{"n_head": 2, "d_mlp": 1280, "seq_len": 1024}
Each number is 500 + 50 x the weight over its row's rms, rounded and kept within 0 to 999. Layers, rows and columns count from 0. Numbers have three digits each. The size before them is the row's rms in percent of the matrix's.

# up: layer 13 MLP up, 1280x256, rms 0.227, rows 1199-1225, columns 0-255
# down: layer 13 MLP down (transposed), 1280x256, rms 0.225, rows 1199-1225, columns 0-255
up1199 100:528477471497557533444495473519530531442479499473564520447534508528470614575452572599410595420480544584351538503503586499436548444457471518489513496549491421499536548475389511552420520419428474540469570493476516460511534527406444486498464635522449469512500492435493520495492465528551497508580552464524628514442512490525488598551507443426529420583424461481481533509515513487569556444499428634494526501405505547467510436566400509531464419480463519444484523522540490519497485526424493484529446422537553571500497482446542427416499454452435552542585548518572525410556477543611460541516584526501562512460489479573491531516517518475546506502438437463527432446529403467510491516497468491524484529492460535455503494516527398406527489460594462521496636453614435476480490505493529
down1199 092:491489513488515383535515471408501576487582458480449535448508530495483424475505457526557452493566486461454597548528543448459553546418541505587451421481499493524450443464448462535585447436545455483427532484539483516463505621494525420518571490532524536477443443542445583537458577513495457532519487428491440543580524514535544497387452522486428551546442526479513460485523515431496484537611465420501458514546525357581564502609494491460520506447503485526554557465441541469510395454429518499523513436483420483483528406443505528468506510505503459527497574436462488497611457552424464446467466627502432467497547449536488436507587525393493535557577477504445513394582497553491506472389457443388603535539580461512515529505534521441534557488537497522451576540517454482527378494538486
up1200 104:597532568602516541440391499448474537498422499498482471494458507546453442500579602468493482494552411579424513493520513538538489412565388442499499522610518371557448570509517416541404469485428452518545448498422454538539549543520537409560584535466495608510484494525515440545466529438528395510490469441502530481460572491496582499476581454453553505509378530537571512444471443497527572442486559464542524486450522530508535485541549430491488567485512517511424487465433453537476529470460479486362487502463509471497517474479391534506528548492570550516524465505430554507497507417495557465542547531560480528386515458563482479491562521493504517559507487551509596374437510498473485516550593456534511550533453460559426494443481497503589515453569431509442538537544655463469473469493582
down1200 100:457569515452516548393458447463527436520518462434404561517439411444427473586557487588433419558532594487559445562540549535491583506498521489529460615552486459473425496507470507545589517487492518478492485563494482479482498502436441546567465440484468546536502473464482474498451562428524469437507494452440417456537455432458448534450531464470464504491508471525453587402378452641480548471492574415478520428457518563472527491543430475519473517459553551445586471471483435500476511468569527481541518501490433529581513537475510522423515494533427409558453550398492570469517503439494591605492519517517479462436522428469479462432487400418469488458401498533512524478485475464506467500381523577473543597480571474584465514462454461480482374427542456614507547554556477501502582513516498
up1201 096:511409498473456572492471502534472546460527540546518467519508482447529488552515486567506411409415538502488476449577405452536594460511552400573478436464570461489414536465522464489533478480511527529503559475602544514427439466480596529396544508507477527464466437492501520513452423507498407551464511421443525458527433495474533589414614450443435474526506482488601477465530450392458463490401464517457555487519481516464484585591476494501514469482514591517472510545464566515438527534489463468446549418414562551522564384542470486448569607467471530574554445479563498520495536515524503586475445575462581440475608516507493456447465536574563478516476515462454457509535556534467571613483466496537428498449530578498415477514400396603541579460465455518469492409538466507529461541557487
down1201 100:488502581480492563524417467465445433478537424490482421500520452500484454444526560428539496482475460557508575463560533437460534470535546504551482622435394502444452492508503553502598467473480501450478493539525463530484443458470506450476510580535503452535415486441582578512560495462544529468517579522595417503402467518489472583541441508534491538384465427551501500518512541512503495492532504586549497479511472512474473494512554373472430452422566466524587518567550513504458488510580549512485562492585460551516454471498448434446624557553554482516505445565504422602476458477523497403492467549494555536513481469423471459516457436493488549614430368491431470596498475608435583537533420548554414493447503516545485533447442564394492535386535435494520509473445452484457564474469589
up1202 103:459515473515588526522443461471589492524522544426389486500555483528500500481448529467478515478566501510462598531524441572511523536527554467525455477503516566629479525464385456553506442469454488545516595602521471558510479431454447558597411374517390433503546413514553505552541418431525578530581481549492497552417422506476496413507465557552527470579525412589436565509483492536553475486514470503468484481499520458567565532492497475493458394537438458460595400481487492449521432527514588529500511515477464486474504542432538509381402520484415534474602441471407533482444447551523547459500517438540545474502444421574516449474582439510513467542442529494455442605589551521469493503451474564463469474508546505441531511426531585518470552584470447487510565534544489516561491494456414
down1202 099:464437528487573540437466477472475578587496436571518416502475493467512481525503493656477474494493533400548510549574499481471524450472533471476516456473550487570530510550507410535464455484542444511559516477535558475522500596410432445506402461508497476451540622529512560499558552508411504478496540456456408501513577561490469509495501515480566537630534503501513429489516477510505483457614544466453537482450372432521505430583497546562543473463520515468504519559556446511514390516555503607532531458444517541533488506543437465561551473551433535497420462583552435496462451506514521487486439564516383510425491518535456468611549552556488544424567485432506493467552486396508540397463553395499532496576568479534541518537554468488508492411629486490452533535597461612515438509547454
up1203 101:450439465429643548442482493414544425559445486449492521446537472515465418452499530418402513503430448585486548574534467520514512510537444486499464473520563480604473573577579421457484508534483533541504495480541487474509361448515521532528602502512385495470463554449505418517488547492568499350380520504582480483494488494445473455528533482443476448528509555458324516492511464434547504529495491592542519445514581473563451516462484434481475471560508470585488569601485493485528539467463538451507494410459532410440525475547525489493432551520443552462542539494411468581442425471466581480533514515460500502404511495460542557465467561499564528517514520582505479493517531441598509376474488467502419450575458521461523518578431539452449491554510473440473469535538437439460527548525563
down1203 090:568607523526546424449513488539496438523528457542425455446489516537551535561482393489435357548595532504463545522425483444529486493524500474450518476506570531412539514508563438508462553481557420365510581477397506511517588517495515582504597459519516588520601415452599528523539547504453487517428516532473465469464561457534446491471474468534497549524375487535499486482497548485503421527505521477548502464534457500427486512393542522554516500466447590520479510463466524509553529478492508499490552514514383544517476555528563496497498483495408523477563511517554439397536577402355528417455477536577468465541488365478425416551452440491510464480528530571566494454491551499533421488458548522442535592499513559544509514422525463580537467516458550515507629544460546407471487505553497
up1204 106:511531470457559509529493613523406512546499423511550530379516545519476549471539416461475439589498517511515483479504452525499594493561531533481421481427540406494473426427466357428465493420492557458570453595499520486545531511525451377467562411598464524458546519503439494549462519488496408520609479507466429425499525526515525460531455503424480408539442515460540489548549519443521518501385515486516542547505539529484515587536449526514505542549464566563476513580470436582450488472530544502466569379572450575488502489543424433492503507480530511559541351484431527582515469458555529457446454470450502501460474541504504521507493467556459603532495526478491444403459508527520554492579564482542462481491428543502341533463473527550494536544457511450485572567471442519500541504632544
down1204 110:541474528602380494477487466548519516537453633453507561543526554508487607472517444485532507495494472600560491434517468516503588490512513496535545488483450538506570513549534654552564497561509544596438485512456490549634502488524561465445577525424474490417544549540460485519587551555417562485422515566472427445441497579520578451475491634586545548525541441483535522557412476587553522568537551508572597514587518509631506506527447464417438436430499572447469495480510554483501470533497468583478491568490571585587504500438547521575529482500502488569500567489460494551460596495503488436597540527589511557545564460517512533547492490521540483518464499483488495448491455487451547553517539543475556533489497542509595533481510503520511494459493486506572475471479601502632461556497555
up1205 110:439435413498545507535536507513512480467483475489446510461503465530477512497441567495485536510432449477451417557496481586465487435558489528523495450430478408591438469490503392495437436548516465553436485612418554531511510524562474481492469527523547595457527591512477465473552622521582489457475490449459497496440541441492564572538589442545527598549489444512491519555526462535509436482536573510509515426418462557516514400441542532539448518459506490522490529504493444500522470405513506473474542487537415505363524561431545501557612561445523472454417553534417433481545522442484520591416603559451471475518511592582486428593454419509426561432464543476558523475562508477489500522544617424431457465524386484448551513550489511507514410473475474444505561433597495557467480508415529
down1205 118:413521431522401547491509394615471460485501444455532601528517579465414506501605565507453546429492575410473579535494525558490519406551530506497477519584491514457488537457445518529512455534517601569398562559462549530350522567469565544505484455570379568520496517424438474482529584476541538461405576470517548456466533531550529552390549492424514544563533483560476494538481539577525501539516451460569590427480442470435428490434425477473510497508478520511571540456535489503502521464419442570448566518590388527504491514528530449508513467429463562515455529519483592497479575549504435535472551470462504450593513562551505474448472496567488520446467539507570540532520499522490431531524586498436520489447561484490518520532563405422503471432557520526492540468587422520536473485544443
up1206 104:607448484557566480524447505482527547431483524453556450519523463523438503552517409429473402400522455509453467479624503498525457558562486491469512582493362528550515437519528494497499565477447491479469442554512459503539493533454499450398599517503600472471526504524517503578562548453459517456472496552615512544495510463524492474579586561488460415532473423504444415519472561518567484531436607551554537550492461508457505528474545521442484470440496457474528467521468513501470546522450488470468504481450513559577507577550463495463541530472525531488580515479461480501472534456524439423505647417350494465472438540462528462486490545427458468513622507477636514380513521539457474590522405525413429558487471437498573433471582542594530478486472648504516544520479549476533464515473490
down1206 106:468490503392513454515548523570419515528461622535456553455497539544474473470501555515416569501483498392463608481532443530505496505403547348548478515516605482429469524464533432466422490506410518519445496487460540500494558467553503534574432498455500451505525496520520513538584548466521456447453609520534556596492618478465473478466457510436564523451547521495538566587446541585449486480526428443434478437605554439464549421538473472513491485515435481501501523461477510435530494425552464484451516478464554493435491558425449460644448432461475576451512468499489420534484589539545480467563573508563470498525598543511580518535479470530447607517519488553478493504439452575527561484467560439478523519529558493454474504574587548525519500497543435492475495460383566441422472519579600
up1207 101:509452475564542500546415482473458572506514469393502548540454549575475565540485495500480531514505449431506498519382488479444540491506530495491393539422549548407555480533565447428426578526485408543400459426555424524449444615520480442540494475415440488456481538476408566562487378465484484535498531555516511534492489459479519511560535589530576456494526419529490415517475509460421531446501543465545485488534490554510552503416552458547492506563507487536511414439514527575447554488609542535509458486464540462469430499450451499494537424473508515584474493507567545527566447494465581530541480521505468567533561523527640474553500541464420444593566479538447503526540530525436456594462513433535511470516463450507467528472476508461474404498453578502430459552488587412388476334485569
down1207 102:533462605502501442524547551475471465515517492473594536474475502429517544469477537494500544548581493570526495451591489541583498541471548552480519458415452496493475524576505492599571492439506531468410500475529446399472504492529462466498533486557354464466412511492615479449541509483532395585430503643499453525551466546475566487606447471426512516524505542478518498525503506510490427542528546508500549526505494455529397459603462540601617458407525551407555520475534468492624480503422561481547424559485490532425450417465568558455502480523532626484488570503446511583539505471474453471502462504529573599502453410528433521521510586550489515422530502501538452522505519522544495475541482512547440396563556445492491436617519484553516511550554517497403472520599518533510588485507476
up1208 104:535439512542503460505376505604540518530498548503533515504440513393433550479493565391564513543481493561481475533572453480584469539426475583561466484461510428563417498544510440504486393549544492495535492517532502503520514392548631467371483537508380514525517446475515491492426547469454447443553478586513594580551567506580481442597495488525537443565526463483493476517464506477448532469497496457487477495583435457406451507515527591427499486512421492503477573579568552584475550486583629480497488545534503525516467461397443572500553541481490585535477439515499501523536475543500498484558487506531514456412529458516540464364520586504558513611579593519499456515489470517461552496514488516472495512510506562486454403498373548512557480498425474492556500473487475443511392468573439
down1208 110:437474499452550458570499435459535414500515513545476574573530525494490502506455504502479432489564568431569547468430475502509537542506496599443519544513525469552442499426400545538514515435578440547513532534554547435513589543467493509432452486485526478488412557502522439537586424430433509470589524474463533523502513544473545456396361484531414523504434420547484518538555509507425565506475445518507471483541519511481414410484433505539499519545539548485615614539457484430450476507503443556484484597540515444518448610499508484644447498559529485533462490510451425398503512442552523485486588557489560403503595477471535466476462506431447522549541517448541566555435488377437596448515608528556463448553514527455495566506468515578449563437476454508528510566545534582482461516546566
up1209 102:549538455549531601529518472529557527480474495512529512476474482547417453473516530535590492470465452579422434381538562520428528448523473519560500471410450542463423444454481472417585588456453500492435627552534429484560533562576502470431408485552463477542562535448457490547543476493521438510547537475503529486468495491558466489579478513475476513489421407523479477489479518444502473567573515552483416521479468510524529557557551513546523495491455494515478564451522514436566544496520475553393558427506443483480498531548418465534517462356482517512495511446542445544463449558609548488442433500488398577455426436508576424520538580537597516605575446513456452668472473583514476534525593526482450522446452439414448534467441529568513492472536458376565566481491478521466492540496478
down1209 110:372529561498483473458498464498513566534473469465573482550444519450493488538572444527562525436460585552517478556548437476487528519490406493491474525538462516455527437558569514559552527462490395548526556573538401448504483518435537515496433458437557450415599463399490527482514503506447565386476454466493510482560466537546567524504496462542406489490512447487463591535464498514524452495451443435478464505535504531540488498461486519458471515447487570504507634532596492439540559468488521538446517537417481524488458503498499488480408416419431504620554585482438393533562447487595523563463632480465421515459464555529513491548652503593447498521520460465467416428482442430473538501531514432554486483457480508437503443517437517506452497415488583560527560333458425537484492508515502
up1210 097:415524555543455494467484495558498515549472579484499502522462499549547470440479481609505519547503408501481371373413525493476409459609511548477483529492511500524518564590536568636549462515454548509448476419515569498573508462543472462500513518567517474497473474367491539453598457533601443516551378522504476497479511502512549406528480472508408447430474452528462477586502522606451443543475498551443565542516616608465532568542488412507522425538443465533437513497628488494571493464579505462510554506552462515589499436516547433567466455423526526460510483486507513404535403458478490496500479551517446530410499531484446549418467524504551443442498401467485578500457466498525531521477514582457526521548500428450540405454485457560431504505481477481390559523516476507453514557491548
down1210 096:547472559488417464515441507475456489507485489546442428506410435464559459487495462532507493514553468481445543526484523458479501432414472542512566571510479494526533534556446508466490436438500528511508474471608535427496551529408430524468515538575487536465515607543556556460532435584497494578556487566498465476436537546538455546566503592581574426510426600482461539502500591446558387475632492535454473532496495517601489544482611407596514415536432564485511515511525548514504417418589562425546450495441478513517530460513557546528517515469539516580480493457473543598574498488529475563548461524468490534574510484560401352501426538488470473457505463470568476446526541471490499487483393619502573460504449453507545593499512511531423477435548489481417530486589446488546417557550541
up1211 093:447456603461606438416470506547516439518493544445461567519514549491456533534542481457536561489473490534527539528477542421496571542350496478540435494445538431480436436456577599447534485516479466491401432458591506453471509505520589579522609420452520489422458473544442547590488480450553490585555462568503587448425450477545417573489552450488434558535474500496557504494499517471474493494457560467399482442513489464509540564439500544474500567418465376435453427530470419630486498466556502408496498550542549520469450515557529455523451465529476517508579519435490516472589488516587530535480517515390492499450523488503492476437561519518501466516606597431498532509520440534495564597611480525513528493624476530566488473473517556513410477454432548499540506498468439541464474496577473
down1211 092:457540546528487505450521492454504489471481589483435517448402469534532584514477453529555500622562477435506390593561480526535476486539565534465541529507516441502560473458482592548485452470460505509493439494461584573549501579517402553524419564459491618518462481454436462427465431535504611481460526408517453530590409497523497519514535521536484577467369492420480501540505539533580496414496477521544528550571543523509541498538398551454553551560552552444475589512511489561511511454516588526449506509537476462457453528585614566604434456428467588521475554534538485569517527505406542466453525485548480482549515490480534558542445534505385394534380465502503592547465532509483465421435469496512402507552603472519526420550467526606518497448520516516518522529495455525482512536503566
up1212 099:513531511473553554459462473444505455502524475470466491481502638490440451541627468495423552467563438463510451494577448539377522445486510457484538491469504535460535489457486480453581419422519538572443528586455441492459432489415531555503546565545385517475400537490528507578498476589414542431541466486537410510564444496481485437445530474574546449558463592447475576578465534367484433457564515490582463552490477469435445532572597571513533542557472420489454439434448531535483543485531550497481526503483550480524487495399485531452512482368487509547437451459489495488497505506567418529492511472479528586459456457563471515441570502385591520418440521534543483496460491525462496567490463465494447458559471482505464562539566579585470523508454647524452470460491579552493484530490569
down1212 105:464597535455560507501508498549475483511388460418551577439386547567514528516483441507451559498574571440551502490502437552463552465461428458490460504500512467443424508430469456560492465480520567466508517578586534448488482487514571482519540532445568523438540573540488527617519461524433519518496507499538498614490529419393454458485478570497455569420575430535580458434408507529511519550409540501524431478598399495507547538458451480524415418481574542596498478518455535527480471458430509537528510408512544517554465488417449496433478491472504575489491547389501514417434555473597478561513505520573398602445435365525433570497451497525499556532466498486539493500505470515466501508557478469435508521525624508523494518418489452531535492490564503531506492427362541516467450513539571
up1213 105:474424530568486478465461559535524478514498465538443484460514577470449456502540456435551564524504505499468549442450507487623495469556533476556453460528478519550557581516596474481445430479552544577434572470456472448562479460585523492511376456485521611500473557548516471553476498447511448488513548398466494552504582410584572587532492504479564563418460445439509434507527439505523460541589503549489516484516448563532613462451527505526506509495494543420523522446475514513471518436528522489475500466542524445485532591448527493550458399481493458482477470532578527409545422535446440622440561636530525544516481478583519514532470545556595499450454483536571504541457526542526418442488445459463392489569482540540628527436474470423491453546573449470621405449532401475499451528530556
down1213 104:505412467550492463407483453612556524538395519519551503423618481466486454500565498411586464547510460428503556391497397522500533385595460443539461524561526542568470454483498466489411507584494556444466507508448438505468540456493518531554521464547474587503597539429497482555585529533511521466471520518454487512390509448575582526449487559485493509470488467495543483520509504563591439508560515443503528493530528431478552505476518505505506483473553487553507491406423579502532469470518428496550535565534551471390504481474398513476507602462493513485449432498488539468499526408452477565585463502514415498465476485481542455544469460561496520475521527538655512466502439526591420476534581526435368486548591424497483542479519419386506421513448581563499533530518410485475520417486470
up1214 106:579472591544529452501483481518513419443451452435441482562599465560538501443525526491440512604505545506469498571500553525549477470613559417499517439508485455541565615408517503469598467484469460553609554499427539597483513580467452518612539401595468530460475577427499541618580445516574468558481512509480561476540552476478551493579431515457453490487460488544424426497470502534531491497488458525654518422470466488543481469510475514475571516523534593482513497485504417546572429492491503521456533429418554504445536543509492411437447518489479518437552566498406567521461349471533549420593462463459468468511509569502515498522515456475517553570474537547469410498492516542461481481482524472482411448448588489524516499511573583501410444479517455491520480550408498473443502487486446
down1214 096:536466507474457474524509532451610419508526483521542477514453420486572529547574442443492625535581560436527458538527522541510509436491432563482414491419441442503501499469493566442535496459551494450552546539474552472466458418566465506481491452492578528469562508496434588491457494498520454556462471526484433431488485482496462523451501523502499504426482574419466542376538494462452431484499520557526390545426432538506471523430414442462471581482409470451547499357458532438557587501502471527520460505521471437509456551587579524460417411480490487419440537539585562525473573485440545486498490408500499476503563521526445472489451484469375487448456532546485519569544519483599566558476445506403494440533595599556399484570495520415594491497450463499487531456603528529562434504568465
up1215 099:546575538454577547447476596452513564384534371495475478543430424460581497456470551465445591475510433461461399420567488471603508473475509435464535567513482567483462405508483596514475480479492468555449607513523525530547558589509458454506514459482516452591479528508447595488366484606535521449501492529474522463556482477538490427528507399434481501408529445466499491443582480528529472446479455421521518527445451541462523565591514465449425505491500451476495541447499466531522603564545550527494503601465418562476436522507496405517542629488455509486493504522512467460507494444471509509458538476455527517460502425456507566489464495527554591464475452440429467491469488522575474482471510597535553591521417441525441480531563515517543578496385490504461527420439563593546473427533525
down1215 103:554444440519481595513509462463499453497546498361537535558407560543499500527589354484427483526537565488493563542480466520511501477530496469488530459527491539482408528469540498498506511472567552530457565488527448528440516544407494529575499493534531454541535532549442572461484537579521510545482558560458471502493563497471457490560510480524533488436450560472513538397529470486583511419575462499611442571425455460483479560461498477512573395521420595583485514497526521543455549478502379476417548513506413503488404586451476461649496510456433415525479554501516474471523465453500511575419483455441550654477419584492537535524521492394475504480468523493566543512574524540493482553539499529490567468488488419470614498495492461485487494481607457533396493480475484478403384469438541
up1216 101:478497470514474518506482511500529470612490467487529505491472482490471489554534525436461415442466517593508566363537474548525420457595460571547540566530446465597463439422498418451540481494498434509449413517532507525550526477488542413498598487552600443429466486564553439430530548491430478601550385552443436467534447536533506483528571569478487475592481499481442515470438508482569531478490503439525433518407566470528500578477520508525461502529469535553505418524505501563434500480470522560515360396493526506520552557408592476467506486483503445568578571526467514446552546524483515414540570402539570474556520470507462489493522462584403499406405508533451493512489570422608535588478446557488394466492478458481471582558484458471570460461543524513555419510528516463578458519548533
down1216 102:614458507533476512596515477431522470480442503556485538549497441486450472514564531461513483460616462548494561466565468560491449493472580520505484595559416498561455496623507528447508479472403514463551535505461511638422538509513473448563498420541464482575459523485546454448539503580520518485519526491496368375520441497611463467461560441517533516557522527494417522503469463527487541499401490488549549474453479406526531529558467543536516508504412460415543546545465455413453574518463411508399560539436547413502466502493508526495507541397552513430414495529534482502545623501486580490579407499544538570434454467481501484514569506497449550428480461458561552555545549504549408599520520434442482554559440545420468556568501528450530542574459477539429448502510453480468483484590506
up1217 092:560509531438388535480433408547453472518471484505527501547557486497415440512444465474586548519432551489479597456585464420477468527471528525591467511495394465578441512473526510516384561561445438531501467525500477550564476577476441510477483544454548470507578491608546443594440562564464413544466449523469545585576567517537585462716489518543568406405507537494497518474509466587577479487469486526471513556446446511454516544562476526404493454433521498473458486512494593509590521528400538471407520622465551524522509485454480481437468513523527546472502540530529491486463577444520503483519564577522383428422519576491404499435501576515524490440550441498483486596449433536525506468561475469499514546480452472558507466453510567463499484464539470489456528512485520511533419519469504
down1217 085:494539437571483521442532498578552416502453478529510557513541471449524465425490463618465440500576565517486476527510475588478530565526427502400526462488522495457544578492506575453471552534516511413549470382515432458448529541605607481472438568497446530523525474513495622429513483513442536559457517524412475462661537461536546471484558598558432573510515450473454386569548574519536391544504502605472520541474471439506538534544559484483551520535526402427464460488471518494502499482521479463511450484507466454471525454592520469440475452565564530462520492470591440472476479549584504559460446481550526442532521470489454434443477381509504423548537471502471543439518543434579571503479407522472525503390615478437429519575464547528572450553502560550497495558537495529453543561507516
up1218 111:472515509417551582529412525560477553469540510626544590516479500489592478503528533515467545483571497507412572513432512521560495516509581477554526415519508526595387510552484549494515492449470423500559500511485407433560489442569465492479455404604524520371498488505513487453412467509513571510464563504525551583419540513550476543528439515510514484564442415533526535395498511539456521453477483536507514418412374421535547554440510524508411455487595468460477501575428524604572531468539458403428513530458443544415538475473526461521469471441535453421457542502469533513579464526532541533552469535452571518498457487523463540546589401518478439494508430515428490558500505626398429575498502497566481461480490530419515524445518448474428500506490526441584453490518558470565555564471529
down1218 113:498474410420517534522546470557646482574444512482438544498503466393512572452508461544444539484502459504568560441468488481628452531494448444474405508540453437530469573524527474535460506527465427525471526385615493477503554552502471496490453478518493588474439580500546459444565518525583533539498455464520488551416573500644564423543435466526511551486483505496528466611526534505461537527548499549558527528433499432567558496437594455427558520508527501391522405465456424553536429481461454487435576553583456413471498549524462539482510499468419489478407529498543553558525498496518467417460426448522575554568517480441455462506567548487431556499550429461478507525509477482506429501439467430449452495586517449430491493483516449473451511397498554548563386486464447559557548478535552
up1219 106:428563603514469430498534542500499541564595533584509595510555443408503431519486632558431475591492476458589514495465429474487475549486524478537574468546418415475502473454502549466480408523411495546520537581467461502488444581502556475513480588399507558545461455490456566489467488466488545556541507538423500471437583458505572483531418507459506516567535497422506532477582501471460424492425508573459501570536497514493506544475449545479555467482533508478508517522517536441474461541530539527600500456383490463598485539411490406442512585453525569502571477414492526443477400474548383475494439405474613497559436451518543526569546464495528466474434550462536502505571510534521577530500437482558567470504445444583581411439508523503532570514410450499484530491540487518533546607537460
down1219 104:407507582401511501491487416459515474556480476515445553515490515449517570466487620573486457535436391483508471498469440433481538457518541499448514498537511520589426465502552562499551519448576417420436436475453432523433462525425532467471428442423584516514469556505564482558509535512470514488484406443468458472510464509511469482453488554476575432514546503563465491527380578501488497562433511522548551554524507445529455470515437547472546508571433540524555509478411535404539503543508522496492491494439393497582488496410526460502551550500416529515491517414574393506424472557558539525515415447453509451518431569460583444544525369448475509478488429509484560585483400480521640529502496400490517466629433490523516568423572519495570573586545543516514532473460438506526521556503510
up1220 112:458511412509498482608503417517434520506523572452558455595490412491497561489491461451514632516536461558488585455420537431482587495494500528497474532502566489466453500432453541511514468393505514482462541551560538461556585527434517584538481502506510545506511562505424543417457549509555425401584426617478411437508455489463417449488446468498564404513488512481512461522560540538404463536536525589548431531525466482509527556458422479548490458580449401458438443407507578567558496508446519479514522467493416456505487517556576481480409511364537441555538488552506489543506456562541456450511508502416439484421543597565468489517525449528455478536461570509420489428507469460370502491553525463609463454544490588494568505467498457473541463491446437447527544534545467533574476497479534
down1220 108:574392467497425492573531555448505407472459451497475543528538429467466457505436556503522532531492490485554534605480446507471524476490415615568591473663427510407450492423482518491435485491504514545553520526504483555413491486463484559529480513468460518561465556471423473360458550457543490464553442468507533385426475456465568608494510479510451492529526388434500493502549505498439563558537565499556408524474527476572548508505468495503487484510557472482456492484508524517382494592516568474526482487524573469465549574634538476497567496462483548470500511568472458453448502488467531526434445463571547514437545481526513506394408493537476483520496467521464408499541547492528418456469507463443523490476637461548520518520449436563499507566494507390455382467516600494471527391429435
up1221 100:448495526614439488457491540410556459512530432442516623559504503508428506530449486454514511433496629569548499415601490512445529531527471536552512468436488564484431469544421429608578456557563467471447472451559483457581531549438559590467403505489493475497516463541522443516457503507537456526501431477565486515483488562542575487555564521515415438525568457577569527557462470525520540501558507467529547553557474469539502433538321496554540525587604561516489487460504469557583517430538520474500462526508468516531426516417499493520417494501511444568607411518473513528528427565523456458482522472519427494526562524509545530507523502427504597595602473423508478434430444502554574516525596485540473469505458503551489439448536425407514428448494508492525474498470533469507539434435402
down1221 093:487483509415482446534468552480511498514555467545534543421489461482487545624414521489496415506455598528530525508404560550479493570486557582487541515547421405446505530547525441561494529415436491427499581531516561577521414615409447571524480490493538467488562471498492533530612576444573554505551539459529503461449428526506456501434511517507483537439461491449542545602476460557437544472453508450586543493499485474544485437411380526447470620543488524494468511560476406525528432463484486500498434545470469444461440566516525451395420476389543496569515369548601550506550413567558548463481458504512505482552419568413454511551537481519527552486373518522491539554472526506491474569561527535437516504504490533472463473473447566489522452505547520485501499441423526492465529528573391
up1222 095:504506426405529427507445493514430580560567467526468497436544522457565479490513460551407487536534493562448483537478536585517638503492574513447526494548499437515587585415494514564494586512570507520464410501566499433508542423490484461567529566523471426371551466471461520490562567520510573484476414432433531394462613525583416443511534476544470477464445633441487575546498556442502484511507551528600471502465453459458438528575521546520623533513391527567449447443543519540479477511481504514559473488530580496461522473452483492614441536462442580515467476479584509576576575512468545522566495465545511429560448463522562519476491535502565438508572468477448552497430535431553418517507465493524457474496510549467555449475475463530585552551576491451528408492519550518462520538526556
down1222 098:485463542435565606483579551549573530454520389467482518500521528482502472486471488584436478524480541335581428472434466433445526439418424552395532430471516496492514464458454571502433441598487497479533536491509467534451495583527519486474543480470434507457466457513497480516517449473475483424514565509485482501541409354562526440621516578514500535491442425550512469452441543513462522490448515513597500402511467528524561450433405530399453507530519517459544584564436462501468543423523433427405468494487390482572449460578480522466467525488452506362570425535513467527505536534511487463435443556468519467553493469512474482484558473466439543490532570531536592477574466528462358467500466444527525442429581501467472494447488507462447531523503424447502549522475441485534479601541485
up1223 100:547427519449483624487489512578533452508544569482543490452420451463612516451536400502486506484507607601542432538540566542549540519462421442561461439479531488494471572570529513505400537577490538471547505571432509560412529466438458517456437470463506603480528461490477534572461468502626453490467523515482526479520529558478580495522483622425420489413430489458493555478544559436481520494427493453371528450496515545474517528542465532330508432462537497509498526463553492560489563497420489577471474457525555449508525445495464469463463505486490468532570550496491601449481452501537422498562455501543411445464509459617451506555464457564541413532511495479452509525433540450486444511496606437613513452483457553526463577561457528620474458463493545518489583452466476527439498477526528
down1223 098:465501422421456514554481502506595629550392448644604626479551507500559526512415514425549464439400506462520462523466516486499513559527566489528488556492444466497486539472515551456533509507484489474490546522449461469463567507415551512579528589551464446552518552506430478530513557445473545531515426521452450534492485487498436531530555556571468475453519500551493392524493540553438488438545577487582507465456457504476490502482511530509496464511480572511569415434564406467530456478481527436516531502508518456514481543467478555621580509529379472504498478486547467338529501410459515555557445430524531479503570561450518516529558553435523542385460526547520599515505483528493450516460514514420441512562596516426605523557631499519560458456543553556481557480424535457490470485477406
up1224 103:485526508500463534550395491502532470451509514577435524534528492510480530454476430422398448579445493479548465505478538492561545436509556516597612563542578373438543446517465454516605471568536560518511574487497478584539420448483512475576501558527488499567566462548529518513510380491562537536467492457444445452423563482443484521555588485454467493507514534491525549543505518462594592544535517561498490508573505475466452444526532546533487521526514478552518473554469581465425488544538498558463509497456567543580556581456425543450380491494553520484496563427523571456511422513494468558492471456549565499444535475576407485547554563540498468377452435482463555562544469499523461316532499557548425451542500422465596509576459451433546466567470500457448448485417550463543543457496458
down1224 116:518438511539455526567476487486482531469477434513467497524509444445489510334466408469528408380426548432500544456486479481383451516446515522479551520488527457549453467442509442475546502510548536503536480482521505470389586509494544554567435412611441458503543517520527580550564525546545500474502520493439487422457572506524464449504548439442535499477513502543502491443482486463561602573494606468459518510424532513600499462623490520541460487525562474411460515501477530451457505562528586500575573531520543461506516538453428609442535616544525483504499514496537474492449450524540617540548433468480531551524437490559467471456492586500497465395510495478501503464499423508578529484497615476532467526431585500485481478632499553450502461541570498437385495563537466514528488330537472
up1225 102:498480493611493434541533456522532471533501521587489474522533581429419559455547537454581537523552465541482549531490503468442462498458453501465539517543540495624539557544515476535471588545405471476487471491562425566586493513493573432454526549499475444489511424512550468553520407581417492495438481577517506528542418384568502486457621548465554512472525488512527430470481448513478579479539502614488512470487558490437417465459496536518453444459367513427469565534443441532576492344532515541555508490499410552589528526465489506424523499530492591443461483570455490589571475458514445411550491516499479539450472478574472330477565485438524508463506467488460574511569489587529511537502529547528461473473505534530410501511541500501434492489476482448413464509558575409551489555393491
down1225 096:541466444498466478536525509565491442492503458489417593412540422534479577587537513496447431559528477497442496495496532555509432577433519550453614568561398491493469556522535488582441560578449529512427518388423492556544451459437608487474501471506498521552485493533518614466549527520484488500460548451588484436507545419566405560492475424524439524526489488452545554448553498515541526429456568448549550495430534536545515572426500464538456491508410485525474505589550400473549490425492454554498445475491482546427430558451562512504471468500423474459559445417496380521537475468544528515500605475400496488584466510491531397485543532547519497449506439410514471526583647506481416497571601511516515597489471518568513443534508478497460487512508516476504520401455529436516402495448513